Weights of a small GPT-style language model, trained from scratch on English Wikipedia.
Size: MLP 1024 squared ReLU, 25.2M parameters.
Architecture: RMSNorm before each block, rotary positions, embeddings untied during training, normalized queries and keys, some layers without attention, local attention windows, paired heads, value embeddings, hashed n-gram embeddings, a smear gate, capped logits.
Each number is 500 + 25 x the weight over its row's rms, rounded and kept within 0 to 999. Layers, rows and columns count from 0. Numbers have three digits each. The size before them is the row's rms in percent of the matrix's.

# up: layer 12 MLP up, 1024x256, rms 0.198, rows 556-655, columns 128-191
# down: layer 12 MLP down (transposed), 1024x256, rms 0.391, rows 556-655, columns 128-191
up556 102:458532505526492477484495504436502532458497483528508506510481516488550504512455502483475461489514515538520497489512494484481495549486511493523501509519501517483459547519485494464470455532506490
down556 101:513580494535472472473472520511497514481520494488509472545503532516514536508525523517531449542508505458534417497531485551495482524498498493496501483504511487502482484545502512502486490498495504
up557 099:497492500548501502502475484471489497508504530517480500536506507483481493486533474525458485488488507485505496469502521512496486518484525565482498532470521531512502504446517519442499462469473530
down557 101:561493493527508499480475469480487493489515513522467461469511515492520482540498495534524522482500515538510475470509504533510456496472483543520533513483477520565500532513503473522525476507492541
up558 095:496512469520523506505509490526502479505508518486480477506430526471518492468484450474500514508497432515506494517504483550491500504513505467513522500488538463511475532520506532508478526490510515
down558 094:504473533510476504498512509487481522519497506535521556502466502506477507489527477509511508514502457534437490485489524509530504493504470550492512537517477560544543507518516477484511508540485499
up559 098:493523488485504432507508483488479479505491503484477492500528528467467484539528525520482522540476512488446503523495477479494474538496497499481476439494476496507518472478504491513497488495501507
down559 100:511473486506514525487505506510488457477503457519481499471475501488529469479470513522508525457501513513492481499466496566488544500488446485507499529517495506501528501493491489494496481501485489
up560 096:514494489475484466488519470487589506506495543490516480531498477517508509495532483537517488496526497507490526524485488514521517446510496518470473499545511530505512492514492506551530538496510488
down560 099:558518537481480559476515493527514550525498533511476533490512494502501477521496520455500497482452475515482522514523555467498531517503477504543518507487480504507490475470488497508550496558496487
up561 099:508516531459501496492528483516501488482510481468506522510485490474461478499462517544532509520472459507453563499492481473480477502466501491496473469465539515471470513498533458483534497504507500
down561 099:511513511541494504519487499512458495470483520545491513499527503552481529457470549488510513486515464484485486529497552501478509454473522497530500498488519512495475525497525534463498462506489566
up562 103:503467534532499460519544477531502489472553463508483492453499514528475514523509512441474478468474497453503462521485486450501485524527515457455493507489488494527438514525481493526506471487481485
down562 098:504503483532493476511503473506495472482492467527456534490482539503524540462526520481478494511538431520507493491512519522469529506494502534487491499501475468491517458595519520477512506484503519
up563 098:525477518470436481512529479545513506493518547495501509536496537499474483514492486509485474472477488499497491544489479498500509522515501524472495447474510500477511485497483507505459482478459499
down563 100:528497498514526488519495454508505523420509493484496505485484502524506514511493465485503534491518509490486491514475521526543522480532495483543491498474460526506479481515523495516535538505454484
up564 099:511467475442467462516485495519457505464501468503504540459520461485486495523518505443533491485505504530500500542552494513485533517533540490491532490478511482519502509525489562516468497514463492
down564 102:523466429478490452505517491508473527532510476487523480488499531500491507528510508504467544516510514478502507527457546478490452495492450444476536488484502478522552463503528527509475517475500515
up565 099:506511494531524490502534454502519478537528465511516476509501486543462472529510522513462498546512559495509497509497499551489452498461481485496466479532525504482518509494491487491487505522492499
down565 094:504523476472482486466498520521482495476520455486453521522510498511494501528543546546502495490479503482515508473520494493501517524521504552510472526511505512555475479512470470468533491499492491
up566 100:501501487496530452502496511526469484486514448454485468486470513429476524530465508501498465486540493495457485524457495464482405501514503495496513482513496508509462526500508500488532517503447565
down566 097:505541517452507459505501513503496517528494500478517445477503440522501488478462470451522508491493529502485514526489467494483502475513489521518509462482491464529481501540482486550509449519471510
up567 096:496462494532532455513463504463491484461511521501518472476447500531475469464514528493474463492473521493521504489478511484540475536509509493494520477485504530489473430494541507535520483499490474
down567 102:482509498504511493536500486505526507478513509543469507492478509492486528523461496477458507470545484544477494491512502523490502507514461532488515521497526510476505499502485522501537494463498466
up568 104:465489523528489515421522474499520512491477525484541518499465524541504498478513506509458477553482492500484485514439505467495471485521485486460480442516476506475467513484519521536469513435529526
down568 105:505507507482512529445491521508417522503503493502482440503506470521489513513506461511469523496468525442485515529476482505511478494512560491495480464496528485548532495507491469530492536494516497
up569 108:507539484435543504498476460503526455542520504506515489498543493531529495477462487523509519484501456490484530525508501522479470508486479461468459533486492515508527529482515518512439509480510536
down569 102:516485481514508514454516509481472535499486550499520529490524472538508545480512548493458532501476490492472506497525523519524503486508500497493482486533492521566531491518523498496495474505483486
up570 109:545486501494506478550473469513468504539492523470496480513488502525494508510529534476522472557535505497516509515494522514489472518493491475504503488531499452522506507524452508509514499487516501
down570 107:496505498533496446452512453475491486520534502496516491508513542487499511472556508539471467493495524521496511452543469504509536480522478504521495478531500487531428531475484486478514486535458480
up571 108:487518494490514492490470498492545515445467501507531536534493519566469516515521450466495456506467526522505511503460525489495469493528519517491525560483503453487504508475507478489502526484457492
down571 110:502536463482516520486546453492522485513520561512480490501491485493501508478497470504513511534464493496524532503445509506475462491503520462485507522501520548494508500495527502470480483480500489
up572 101:490498479490501490553530507508463516481561525474500548488478497537515498507499506488508506471505504486471469514470537503494465535494522519512458541496524481493518495504469514501508455528493481
down572 102:526517514455436451461500485512458486504496492475550547487511583554517500517493488485518486463506487541485476489498505509516477522496523508457465511463501513502494501512484497462498514492517527
up573 087:471497522520459509517495487531519491531516481508485492531528493462466515484515482502529510498516482503479462535460481493549480519502458468484503513515527479503508503535507481481490521474500496
down573 091:493456503485527505516550508505482489511478521472507540484505520507501524496467481486524456514516472492542545526506488504486498486514523508507511473477505545532479479542512535475501534509469515
up574 097:500514496510496443504492460493548458509530497522557496466486513541487483500523498532428469503528473486528513529540513498520480472486485499511477497486511491496535522501522508482511565502549488
down574 098:471486478487492487508502491464487525475544543541487491463478520490535480526451503536461471518508501532496484451475474500472541501497516517495514456485519514482498529519475504469490516511536513
up575 100:478530499468488528518533496464500470481475442516494515467517505540495466514503528512495509505488523492491448470484468392494492480486506501492490508522493490533468493474539481501471479451491482
down575 102:541512471510507507509545500533500487425487510504528489496488492498518542485468508536481562554491506484500449487524467502484507455533535443504495464518451515475478515530515500495480496459528477
up576 107:469489520511509478452476519510517456487475495490475497550496480510496477469468514491477477487471486510484492504494485562548540504518509464481515474514459481466501517510492465443547503472523460
down576 104:490484531506504485501499531492557482533491532544519467519538502479534466477464520461475477528518501477548432486558472502487491506506508475462488512500519482521521526500504505466500556494494521
up577 095:484489528531531506497522473530472521518478516559523516525495496522491498440537499506513521476473479483480504500486496496506460478460544474512559525552504511507524526450469496529492460467522535
down577 095:499493535513509493504526487499511488501496514531503489507505491495486502487512494466498478503533493474506500539463493516500493513549452493489501531488470490497504547468539511507550505539529497
up578 098:480461485478540531503457499515482479490493474495510503566519522491523491494486476482448489545519482495484508502511498508446533468467460500449524500468493512478503507505489468495471494518495496
down578 098:538514515496507495506498527533470476489484510495485445509510482436483506438512490505489486499494497535522529489497562507487500493479496532472472466520523515511501472539477543455519485514445472
up579 096:466459487499492473484499520542526548513489500511505456510510485517483478517502516503489497574482486504506493483546534490480539537467507495532467509451558471505496494536511470505486485486538505
down579 098:481512509504450502496507476518504530440493520510493495500497489532465470489472463468533477535528533484460505445537498460455490486501548502519508446490452531525459470511506440474520513515458496
up580 103:538485497497501534452466486476458515490506569532467494532509489495449510467474476533499484492518488498556523506550511476502493472458509508475546522508467490497473521487499478478503495484521508
down580 104:497465542540471496439478486548515494498557520507528493513481493525548450531500510497512479482484497494533532511539485507527511462471518463504503496502467470498515502483520542490438521499519550
up581 100:485496504477517492525521498537538489471483485540542514496476493538510490519483502519514519448500455466516458504486501520465466515532498504522503498517469500530461504473526454518442465532545480
down581 097:515489522458462528523508482483497499519500514505532494440507501454437503515516498494515472547497495509494494463522520523513457470517506454535521480553517473481482483503488493529441500560537508
up582 099:465497517518529490529500485500501464508487467483473478476475492517463508507530441503515488473496501470523476483499539495492494515433511482517492499482459464522507495485483576497533493505531525
down582 097:480492500502536481538499468506496517464504496455457487479501516499536522517473476535500499475482485498462498522484480521499512520499509523490530512530476506495472516489472546525488544529496450
up583 098:491515497490507482514490481511481470507516440520494476484497492480509520487483481500487520561534490498524532476516498511542546520478558442462496493504494483461533481477482497493511522487489477
down583 099:496523513431496505498500506476445522536475522511479496505483489506500512510486520506492491544503507484541461512525506486500518496507546507495519561523454511485494517521484513543443495491491502
up584 094:513512509465546490500476515494524535496473494523487516506493477541494469481487514476478515483512488491495536524506500478508526497483451504474521477523458485526522499546498494512500532495470517
down584 095:506456495492478544484497507499492478490513540495533533528490512511497503532472522491460519503502467460476456455510508503455522527494535510515531546482502542504529512544495527485512476468430497
up585 100:501508525513493517504461500528473457523526515513457485490504500493514579498528515471547489506486469496543507457499485469485549513507505504518500501481529482512509531504514487530479497521477465
down585 104:531460494485480489494477489461500480492456503538494496550481506495549456525486506500471498510517488551494471514480521487483507508524456487536475489521497513488524523486498548468487481507520502
up586 107:475463518500470507491461491485518458466538502483512468523470537446519495522488521526484471507489519510507509477497448485524445535538498478509520500494482476469484510462562495483464501499473505
down586 104:515447483485501490487485509529519540513476480506534477506530513565487489430511465483510533491492505499507512498502491510506434505536479494462493498488521470499513486470537510503523546508493522
up587 096:498512477482512539513500523516508494509519548448483526499507522530493497462531536538500523475487491483512480477498527494510526488567494503521474505481484484497500530530499509454478516448500474
down587 097:495503484543537499480493494561477507491498513493480497502463514492501489524522508478511547493537525469488513486493450499502489503515461501487488457504454476549517492510454533483511445472517493
up588 103:509474501501506519500491503520478505508515520506495464486451505464528453483495526497496468481536490481512511544499514519515507488544511453508506514464464518506469532481490466526523515477493516
down588 102:511531483493539476525487470475476505516483492490526486481503531478510500542504493498476527528574522505498509525494516478474522529468492474537488469509501501483473541521512494501513504497480506
up589 097:480487492503481501480522444503480508509516513481509513475502470537494503508500474490452473556483443484516487496518516542561487562504513514465464509531502501474492500522517524531492520494509485
down589 095:496490494461503529508486514509490538462503457504438532535519475541493524456502528500503495489519519549502489504469467508517505470476446481522489480511463470491521533517515495465511514458485510
up590 099:476477534469511456496531478495480530491499424502429442548492515503459511538477453525496523517563479515530524457463478533493557501519480525486455479506477513505541498486515497518509492497541515
down590 101:493483484505545521513513523495481526501518496512513491554476478454413511520469507510471494480508491471518473502513552501476499563470478499522535507470487537486507510528498485514485516497490555
up591 100:529495504529501503511508496529465488486488502507446521464467473503527433508536528527536459506510507518505481492501488551501510550486498475530559512451474510444511477539482491519525520480527468
down591 099:484521530551500508488518502452485537470481503512479501486550482494540471497517522468530513476494533486496501538511490476503418511485492507526481462509503466518510531504505530502507536486514496
up592 107:506506511493493478454516473484545438507474480468498484521546486477474480491497493508496520496490526487488515487492502535522518487490493470506509501494490549499473497482530484470500468479521492
down592 096:503516497500494505495502460450508507493511496509496485497535479449489523518518517532468542529489507515514512498475471506508535477542450494532522489483533487522502519499490472495514517468499522
up593 100:500558482524498492482502542446508441495487484561492552529484517536482531505487515445544518504480516508518484548513472477495552530511480503480505505521503522457502479485491504505452504476513504
down593 102:514517488507517490492516527503485464461479522546491534519487501542488512501512474486498466496466518548534479508494472465511477513492492482490480499579565533507536513488519474517525484473554502
up594 108:499478497535513505523526489499497518522489510501488501546526504518528512491494530481485515524495485498503465548507498534486489469479502492507513467510486501495485502481490460502528531481518483
down594 106:484519553528482537523502508478484507457521493530495494464520524507474524507541508441460488522529507476516500531525461479508518472514507523496537437514453490486522506489506512493561523497490526
up595 107:480510511518512478563475474516508518491475526507518504501509466456536522524530488461461536436516486522514498486520500555510531509519553495528497456526475492507536481496509492473508465464489475
down595 105:485492534489519471465476445509513530466518522539507482498505487475501526493543502490499460470524478548509489495477494466498517467470529530543520529527501468483511505517501490516549490506497504
up596 106:540488460539470486498488485513502457485559507466485482464539475448452548489487445504474467538508496456523494535524485442523525505483520486511514459557481454512486471494503544523482496479504485
down596 100:527497484490535483496509501497498528525489506502509468545493484455489547471478472510558478479519487471481491492490499495482476466530481486505474475507473466499449516533513557480449498494543511
up597 096:503491517510511512464499513517517496526498486456503532535508515543542489509478524520514478489480506485483550514473468501492512481454512441526458536487501497470521533519447503512518508452514509
down597 097:478454499505537530522511488524495485536576509496506478487498447495500482501478538509479490517511522530488508496506488481514506451504500449534489499496490537514483534493499488478480495488538529
up598 098:525507499511496494530524472516502484563474488526480499509535475526523479520490549526455478482502492490517509503457494469494479509534460505494481520512505479417485439504505494493495539476505503
down598 099:498548493524493531509494502508505482512474548461493499482492494491503513500460522451528491480502509467486496466489493474485489489482466541503449502522531472495521516485481549526520539489452518
up599 100:481490478493497504495533494532506485516514474481468492519461533491517547510478524527500492529498485508488532530476524468500486533496509495539527508490493545502499512471525505520509458472452469
down599 102:498452463496491506489531499477487518516550527474480509500499482533516488482498540443509512465463486488486508526503536507508502479495485501506432508492522509512499520502517480506498478508461538
up600 098:448500538481510472496517461544483512497490542510521451516486522511509465496500497551500479498484503454500468518544462500516525465510493478480470504488490511466479492456500541503516481488464488
down600 097:548489453537491529502470539496477483500496500506484510488477474486520497493482535469465501497457496506466487495460498487497492488476451515541512479507552511508482497495473504495506541488508510
up601 108:489481512506514470535524509533549529498554539507537512502462500531476483502518516446506506476486494495509495528530482454491526510517505513468502486512491526519494488479505466490507544484471547
down601 103:520471504511529500524479517495521518528540524521563451511496508488516514531479554463511508532459466474491483509483523549527498518501500500466507489505500516525500514462449503500530504464552481
up602 100:500478490495487484457478497466522529521537492490534502551544484508472484513483519552504472496472541530476555496475504517525505519548535509454559512441480482482472529505545494483504489500534506
down602 099:492505508479470474479475485511452527537520572470496464496504478493487507492490466487541494449489494519444482474490491495466466491551537480477519477507521456532498506438540471547503484496497495
up603 094:535544470509507490504530493527546504504467493452464541517504520480467491518490497521497524542518532470477450510509514490535475515533518500493461460520541550471494501522444504471513457475528514
down603 098:483480509443521531489482486489519520500501501464480522494522537473549506500481517506491507506507498478467520484493523505542507531495490498480431535511457512538511529557494527497527465522486539
up604 100:518477460529504513476485510495546526491514505481489501519506532477499506472534470490531516491518483463512511505494517534473507470479528521528500486540502520492503486523524487471499529528534490
down604 100:467512477509520513436531496513515531491454456468502576510506490506484495506542487517504511508513512495500493466484487528498480506441474501486475470499522529496508491508483477480523553512513496
up605 103:509506491492511498489527474464462463518489481489539527486504481559488491460517504455500514470529461541522489510453535566517503554501502456509490476544470467446482512484492499477475528508480490
down605 105:513472491461485509516486503454454486544461479546544474486444513487509470478445516471486506541510441485521512509477490545514463448492468521501480487483478507486517477493492493487494500469489497
up606 104:488455507515490505525511518507482477486532469495489586532517505451522486536480474524505476497537483547463504502501504545462491507479479512503487478496490497488500472505518454479534478488493474
down606 104:452496531540518526462486524476472492527494480483502506482489499496510536521506510495543503498466506513510569490520475528531505498532521506530462497502515502493497518456465502504501441543480464
up607 098:494514460466511475538523484501505488483510482491480500496510499516451516502501568508505521490496517499508505494518519486464471527496493506525446455497547489498498502476520498493441495513482491
down607 105:478512482500540518511520514520460531518488519499506514515494518500481477471497515508484489494495529492450470468528476524478530508520501506516508457488473480478477482517531504470460502527513514
up608 105:564529489515494509509511501485504497522490476482491511517514492502489535500463486488479483483533545483489499541543523478542505530512490466532455505521475456461502510502471478483506512505513481
down608 105:511516512515446525515477502520523492512481478482521493497502500503544492490444463489490490483478494507519510474513501512484528522523484517495457501488499517468484539507485529464530536502496496
up609 104:459488547481502476491521524515503480521453504462445527462496505494520478507483506526499495479462512487515504482485533496533464537527523490471504469503534437478569495496515504505490462498556514
down609 104:490493522528502455511492498464504500517526483496504467470530437481516472501510474492501501479529480515517538513504497534502436503519520486499490534492495422460475482492486508468514529545485522
up610 094:500475412510525486462518444521534469498475471550557479497495520494518469509545513519515497532516535505514500530475493496486518529467486499475474478446467500482481509564504488534475500488470493
down610 093:474488475484499528486528476531483501495450491556493486479487525497502504542526545505495522570521520488557484532502509464474494524521486477529496569478475513491503532505525493533511503510428502
up611 097:486535473512510519503516469520503492464492461512480479506495483484498513492483468481490486497484523490530508495531509517540501461518479498499491462516504532488511488528491569532504525540510562
down611 097:499471561506542509495476484552477486531500500519521457489480502515511495482476492524493509493445526490507510494474510509523511475489539529460443493418548526505481490461507529510486466526496468
up612 100:444500463511490504490507533493506521477545475539546507482485526501502532496501546478502512508514485512500501516506499477505530513489475503498474523453541457510478504530513482513524533503529480
down612 100:483521467562494535500505479479521482463486515502515477516488458449493550461458521491520471479446481447537481470508483536534520551525505520481492529495479486502455484491503486493474504515494528
up613 102:454501473451502492496542516471500485487505479476523477502489548525483469503497517474534492473525470496491499490523560483528508517539496516541504507491471480496511509497495493477496491481483506
down613 107:490452475488502529545502454477442510525520520550500468529484565482466483443508510517553521485495511505458501534444485501493490516490494508519500466506486533498496512509516506549516508483465510
up614 105:514532535487531497521528475474472488526510482523531488496501499506528453502497451533522469503491480480465495487508440511470508498450498527482472536533477494483476473478452537507545482486460496
down614 102:513479540468480478520490509502517469473528506491494511514463437480451476541511459495480505518492477498538505465467472554521517545532493523486474479534485506527490485481515473527503545465460534
up615 097:459519500518483471467535490483491510546500474536474544482516525485501455516499459522461485462472538538479487472488501500466502567512474468476465515477509508499528465480485468501508495487492504
down615 097:483489494504490468503508541484504537469535506515514528504442464477532508460509538514493524447476452478517487496482486540496517487496494507501501458481467466562498482491505521467473533497467471
up616 103:504509481522512538514546473538482525483489548467524534537512496549468539507475506501528514502481511510477501564431485482484504590426526503546497511472487562504517489496504500517476487502550485
down616 106:493491508477475512521519452484503526460522534491501459531499500536463541525514506510502514474455504520525512505487501458471534536488511504481520521453486527503525495570461538516490471494469524
up617 105:509506524525487503526495529496491480511497488508494472441495446543539474507472533500439506476482536513509477512538465498477479513541482446504498502509466458471494505486498505541487497499489502
down617 100:485480518466507485522525508507498488508467494515498501468439521490520498484463528513454534487478523484518460489500489521501444475508496472466509478550530446508482510519476492495453502540474488
up618 098:495477526543516513487485477497519518518480455581543548493534470494472521478494510537490484523534494452508500521509509488544540490558462500515494512485484489518488494511493516519547509495488492
down618 097:525492531524525481512491475448511503531483502543494527543528489500485523518510476493554482521488512462526509505486501496512518484477478520508535503468500462527542524498475499491487538515484506
up619 102:507473490434476544486516516527498494486495505491514470482519487506542477522450501462492490556500487468505522488514494532543499505485493461503504503518526502483465518481525504475534502466458514
down619 098:518482479446474544476490459473510518524499508520468448548508532514504516508467519499484482468504477497525487475501542513516501536479441472459483527463503511532529459513498468523516492490491496
up620 102:527471505510456482488520518470501493471497498517514525511532520523460509495517502458492478528533520495506492505455566549510493491478539484472506546461483512516546547498502491486473501488494492
down620 099:544448520498511473530464457498524555485514509512462473486516490477488537443482477488496518533502507514471462498581497486476491464472534509516485495457462491575498541489517493526487478498523533
up621 096:502451499516508487523487519529501513524503504477545533530502477527523545507530502495503510518548498445485522531470546478483485471534441553523495505484465474478538482506513517500488496534523527
down621 096:521485454471459507464520439469498523527452490505529517500548502508516516461496545533505512519520523472527513520522497457528534509485458500501527534535486477453491495480434502517512480514492532
up622 093:502487490469521555502492517452489461474527501527525502515466495446540498456486507475495520491488497481461505474499476544481461461476484508502483486527516468482485491457480487481458489532533521
down622 097:486500521513516511498488505503488496512514483506526518517464530512515470492473504488486485482500529461507496466513485549473473444515501513520510487474509488509498464494497542465479540470471481
up623 101:496521534478514466506530514457461485550508462466494469514449526490487508481495478513471510542517483503536503481480505443488496512470505504469511510505489489519483510544503461489481531483488499
down623 098:510497500522521542508498525511507497480478483513481482503458503549503509507466528504491536493521482572488477470520456518476488501498513511475493491477493519480502517524495490516482501499446537
up624 096:510537500490540489535530441467524517469472494515527474482468517528529492516502490540548510531486504501521526486512492484511478462479482492501488524506493479477475482489577441506503516488527501
down624 095:511550473470535505453491496507564496449500492512507466460494517497484483511489492507496510528527528501465519491509450499516480492477475446488481548487490500508525486517511496507476516518490477
up625 099:505506481530457497486491488483502499474513451501487464483490473468529508501540493509516487503484475523499510484488546414481461459502514479505482479508495477500492507472530526460505444481502451
down625 098:539458503499493535551459472511524515538486486515520488507473467502527494460518514490464482500448548474522471504487502495509534511505523510494519494510478512512506531460506527472514520508500476
up626 101:535497516545450497496508561474489510482476506519542465532497519505466480488491502551506518517501510465462522513503529477468495516503532486494542519555494528512567492497511485492496467476469534
down626 101:496512563499504508496436496496549476492524509524473495490502508494462503476484525514466488514508513484473478507474494490509505478456522513511474509531477486509513471507518485503545448493496515
up627 103:500538507494511488514512523502473504516462542482514488469478502472509514504467508495496485476519490487533490488493532513497458541492493494546514478489467476460519534495494472456502470490465483
down627 103:443492512502482490500493516515484477455502530524543499472496521490527464502482455520478536489527531492529467508531484492493463438523513499513470483438505491541496509541486491469482520500493464
up628 104:508522537510497476541489509489509490486510496466459514549463532550509489473447501486523486528479510507522474540505492456498509513485466516505480508503528509472516484475495494537484537468502485
down628 101:524477486459484502476491551488497505526522483486485585519490493495469496497527500473543490513445511523431472464519501475481510543514504528513492520501493510524507505527515486475575491546451487
up629 087:548516507504498473484536430461472484511476451482506466483511525533490519485486504539463508524474523486526483507492489523545452461506474486524500467495520558490513466458515477485478501514513502
down629 092:533475503550506499455497498489481504523493514486481532517500519488557479486473481485478518455500532471491494483503489507469516449519515503486479531457486458524507540508500527449512503525490511
up630 098:503551502530493450529511489498459537494447500535524507496480470507497549461471537535491479457509475548484489503540484515487489513505488545504502528494481489526457520502499503472515498512483517
down630 101:553511504495490512510529512482509534493489521453508536496500493485542557502486503526478516503521474504510523532501500502502527484491484559492474521495467522538525495498397534514502482499486483
up631 102:476461506523477500510484480543510521453500499478499518483494530490492559500514534572504456530494533479475543527482494499487482460480520496463505511542548518471477520473478511521470484530481496
down631 102:476491504497502515465486509512505506527550477469482532479522546475469539474495481527549469519471504505500567545488519561547523483486469501452512544484526508524535508499491500530516517512482518
up632 091:487509504501487473520529517522514537490497484481500515484537570489472522499509484469471538500492521472501480500480530499490526481487503473492496530494509495512483468527509526483529523489484517
down632 100:485472490471470470484527526510481551474459536540489510513458535529504524485498494473457451489485514516532493505426523533526509528468505522518462503463470443516481514547493502497507511505508506
up633 105:479504521509512482509482479550491503515478462500537495522485499509527512477527534500488516529508523504523480515482492470546494499493491520485511446536510491545525546523522520501467489515553495
down633 100:513554484538529481502483490542519490471486519501478477552512457501515524506540520473458525510442519497483482475495475493495480517496484449463483498525523500502515543492516529484504496503521457
up634 106:521513502467501504530472495531514480521514460470500491494490524482504509476475502498455508468551496532501536460505515511492501484490521501540469507485527532481459515499508473448541516476495462
down634 103:489524488496497534502500473532526481496472496497473519520500492522520515473522452495509495494505515487498492545456470504465513508506531497482496508520541496486491495514565534510502497491501502
up635 094:480490512518490464446479504496496476496525462510513476487515500507461538490501507466529477493521491475469522470494540525540440478493499465504479507502522472482483506448502467490541451506530515
down635 092:537509483473493505468514532471481487479495528528514503507488497507507505461496505532468488470445500519529483496486571533499488516500467505526464563497528499509534512504439511532495493481516523
up636 099:525519474526515462480500501514477498502494501486513538481502502527510477523491516543531534489492518458488505528505506496486504567497502516493501500486480491475481543524513467536436526510498468
down636 103:476524495492519500493507477512481482508465531509469470523582477500515500531509501496528493496504485498569470514497482493491527498531482488497526494469545489514531509534499516510492484493477494
up637 101:517516481501510511487484505485539505465506506497528526501542473504468503482493495532525508510495504537465500532476475477489489478482504490488518483511486448481519520473527524498474457484524474
down637 102:526470487494486490489503493510474458472512504533511508525491507477532508485491481525530457517491488520521487499471478529509526481500521506521492467558493462502517500446502484502508544513529526
up638 092:509506524485475526470513478457529505502449501517475501505488531547428472488489486449507495494437440521487512519496526511510531466523508521465467516490501524459500529452465486507511484518499505
down638 098:546469490505487467510472488492466504490495482495514540477521546506503505519494470554499508494494489522511513494503541494521525502545514497509492495482531519491471528527493494507507528498504522
up639 100:479549512497491486514504476467504513504516508506499526518497484489442481581526486501529520520504483487492534487484515518517495522528508451504511549476493490508509502525493507514498531472480486
down639 099:566453564510495552455506502475503511500527514513499496475496476481492521493491477505487520485465515499536508458482533461512493503482522456485490481491508516549504528502499494511557489482497487
up640 101:483519496459525539499520496495500481497438496526508480520508436508507508458518522503483494488507531489504503504522495525527506505509513482518467490478527523487482556498494466501490485536501483
down640 105:466480512477485483474474482549514514432478517522483490459519488502529497516513457488538504490451501498467496514479514466483488530499532535499481487517526449494472513482488502495483497536498483
up641 095:483448509519487486523496459498497496465479498492493515524449488523477466509487511518479446519488485506493480527565475528524472500497536461497509468483524510493518506509503539496480486486539495
down641 093:466480501478487505514540507532466544494488466549470496498499511447522457501457442483438510489508505479442470496499507542516461473500466504530500502461475483526557510470469491493461504538490466
up642 097:491454507526488505491530461488527479511542497496482479530472509494503470535522501509483455517462556509551503468488502480510484490479514481481461509500516511451490476518487467506490466536467511
down642 099:495529513475455497525502490536480484488497549435488470488496478528490440486483497496476494543482511521495482521510513518503546545500501486522506542517504472490505500483521525515515487495463499
up643 101:481526528503500507537511465551509515537509519505521502485507515509520510491460518529493553487489455513504434470501487525512486482509519469496491467466485493492526529485453535488484503518507466
down643 103:461554507509460480543537510522514536489541525439495546554518526508456461485488506490549482550484519538508507481477508502534549519538517539507491496483462528551488474514457513505488494532461506
up644 097:519447505512528517529454462497470473519504480529490485479480483459501536475553497505496488506511497478489502486518500507512535501501543488504528473521491520514492485528484505542514509512496482
down644 103:501483500476488518476486496495517519474540488510511470504488580481487466486460483526578522475511514487518485477562485533505478502519463471469498496528493487505522486513498495474546553491487520
up645 097:497511497533531489524492488507474515493487566540489481464517495547505461514493467495536521525501483516505527509507526494502476494506512494496551489472481495512508505514473501547498461516486510
down645 100:533480496480499530493507572478501507467527532514473487495524508467505494495479539503539539489495462461476514530492515475526498499524515493525523477494468458503495519516540492490507514497503500
up646 095:461483510482488519482509556469483488499550487500508535493507476529462504498484506518500521493519501519508520496441480502491464520509447484463502518472554515517549541483489495498468508499480489
down646 101:523513540515527484500499499511532478482494502464492523521516523507509474507489489505489514481517513495501485486513499412486483516515542530470531501542531509510502496502481535531484554506499492
up647 098:458508490500498487441483427525468470488465494497500483447541505516511507455484486506505527435491487504491538505491525497510515497493516477477490488536491494500489487519513496536539470512485463
down647 101:489516466517496517522512473507513470499493530456543491454475500499472515537517452496487453453490532497481486553508520509484502525520507492457494500476515521530485507482484445520463514525521460
up648 092:490480508510532474429479526473531490509502487500497473478491485490502518489555523480446453458493473493499466540488469506487545494497526509467443511494487484485532550506529500465509484539499489
down648 099:489494524501478510552473506501483505489479529479504494480464491483511485476483507513538486515560509464515512516458443482520483492479477517512527513493532490534536511508517539495530513512450509
up649 097:489549478513467507473489465511497463495493505487511549508507505564495518546472482492479518501491482483475480538503521516541498478494529532498497501509512531436517519490491530515472536485468463
down649 096:506530480508483545527527471541497519490509515541503515505516496452496486512489490485465468483516525499499505490509497481510503536505442547508483480482478475548539491522513520504509541509496501
up650 102:472499511499436510514477551493477447536511530547507503512493493465481508499502489498471484553468472508505505488521512486507458526472515534548536498502514478482547516489510488521520520487507496
down650 101:480509475459451521482455485495489486514461500475492465493491507473540492538511490501495484457486466500482470501520525528544465507481506492508512491461445519516534527481496508497506520514511518
up651 110:551494470517453481477460487481497535467495498541499536443509497499497485523490497498542466493516513499517486515449482481514445498519482486541462546555515476472495488475520463492510515529521484
down651 110:546498458548487499448495497460514472540502467482490485496491465427494487492479483485567474501517514525520504541474545530495479519487500481500507531539542483494489493538496518495458516500491487
up652 107:511485439482515487493542497475456498534492510498523519464513547508545517495535480536545469548505486518522524557499508521479492490502494537476499495508506517510460505507468512494475521486518476
down652 100:519465456505534508492474524463475503495497506497531493497505501487505514481512484495450496555528507474503496506517488539490503497515493470492507496489472479521551503554504534490464528532473478
up653 106:507506494493495482485473471450517487504507533503489530517491533503528518476496557505512444487480529461469481456493506542489499512535547511544511486444461469503536527508516479514521500496474510
down653 106:523503517466559473455462506518493513483546491461502493508487480455505536511507481513513545487508467460503484506516511486493471498512512539495484458473481530516535471459511482531499452486514470
up654 103:519514480553506475513482526483488451454521544509474526463495509471508531488481559507495479513483494534503499513505492531492491515520523515506534502511487521491489493534512525501457470514492505
down654 103:506518527500515509521503480494524489460491540518544475505484525486461484490488515500527499528484511504473521517502492491493536481478496484492537517432486493494521485513486528437524515508526488
up655 099:484510503537466497495474495470476481556518498515475486520490512477469500494446490534516482496529476499467487489513465518521490521462495456526504484503537510488494490474505527532477471498477488
down655 099:494504448524485539521492459570504499522490479507525522527502510522511507465489507485515506514469544466480496496518498531501525487480494500499500509523504522512461488510525480475501475555481429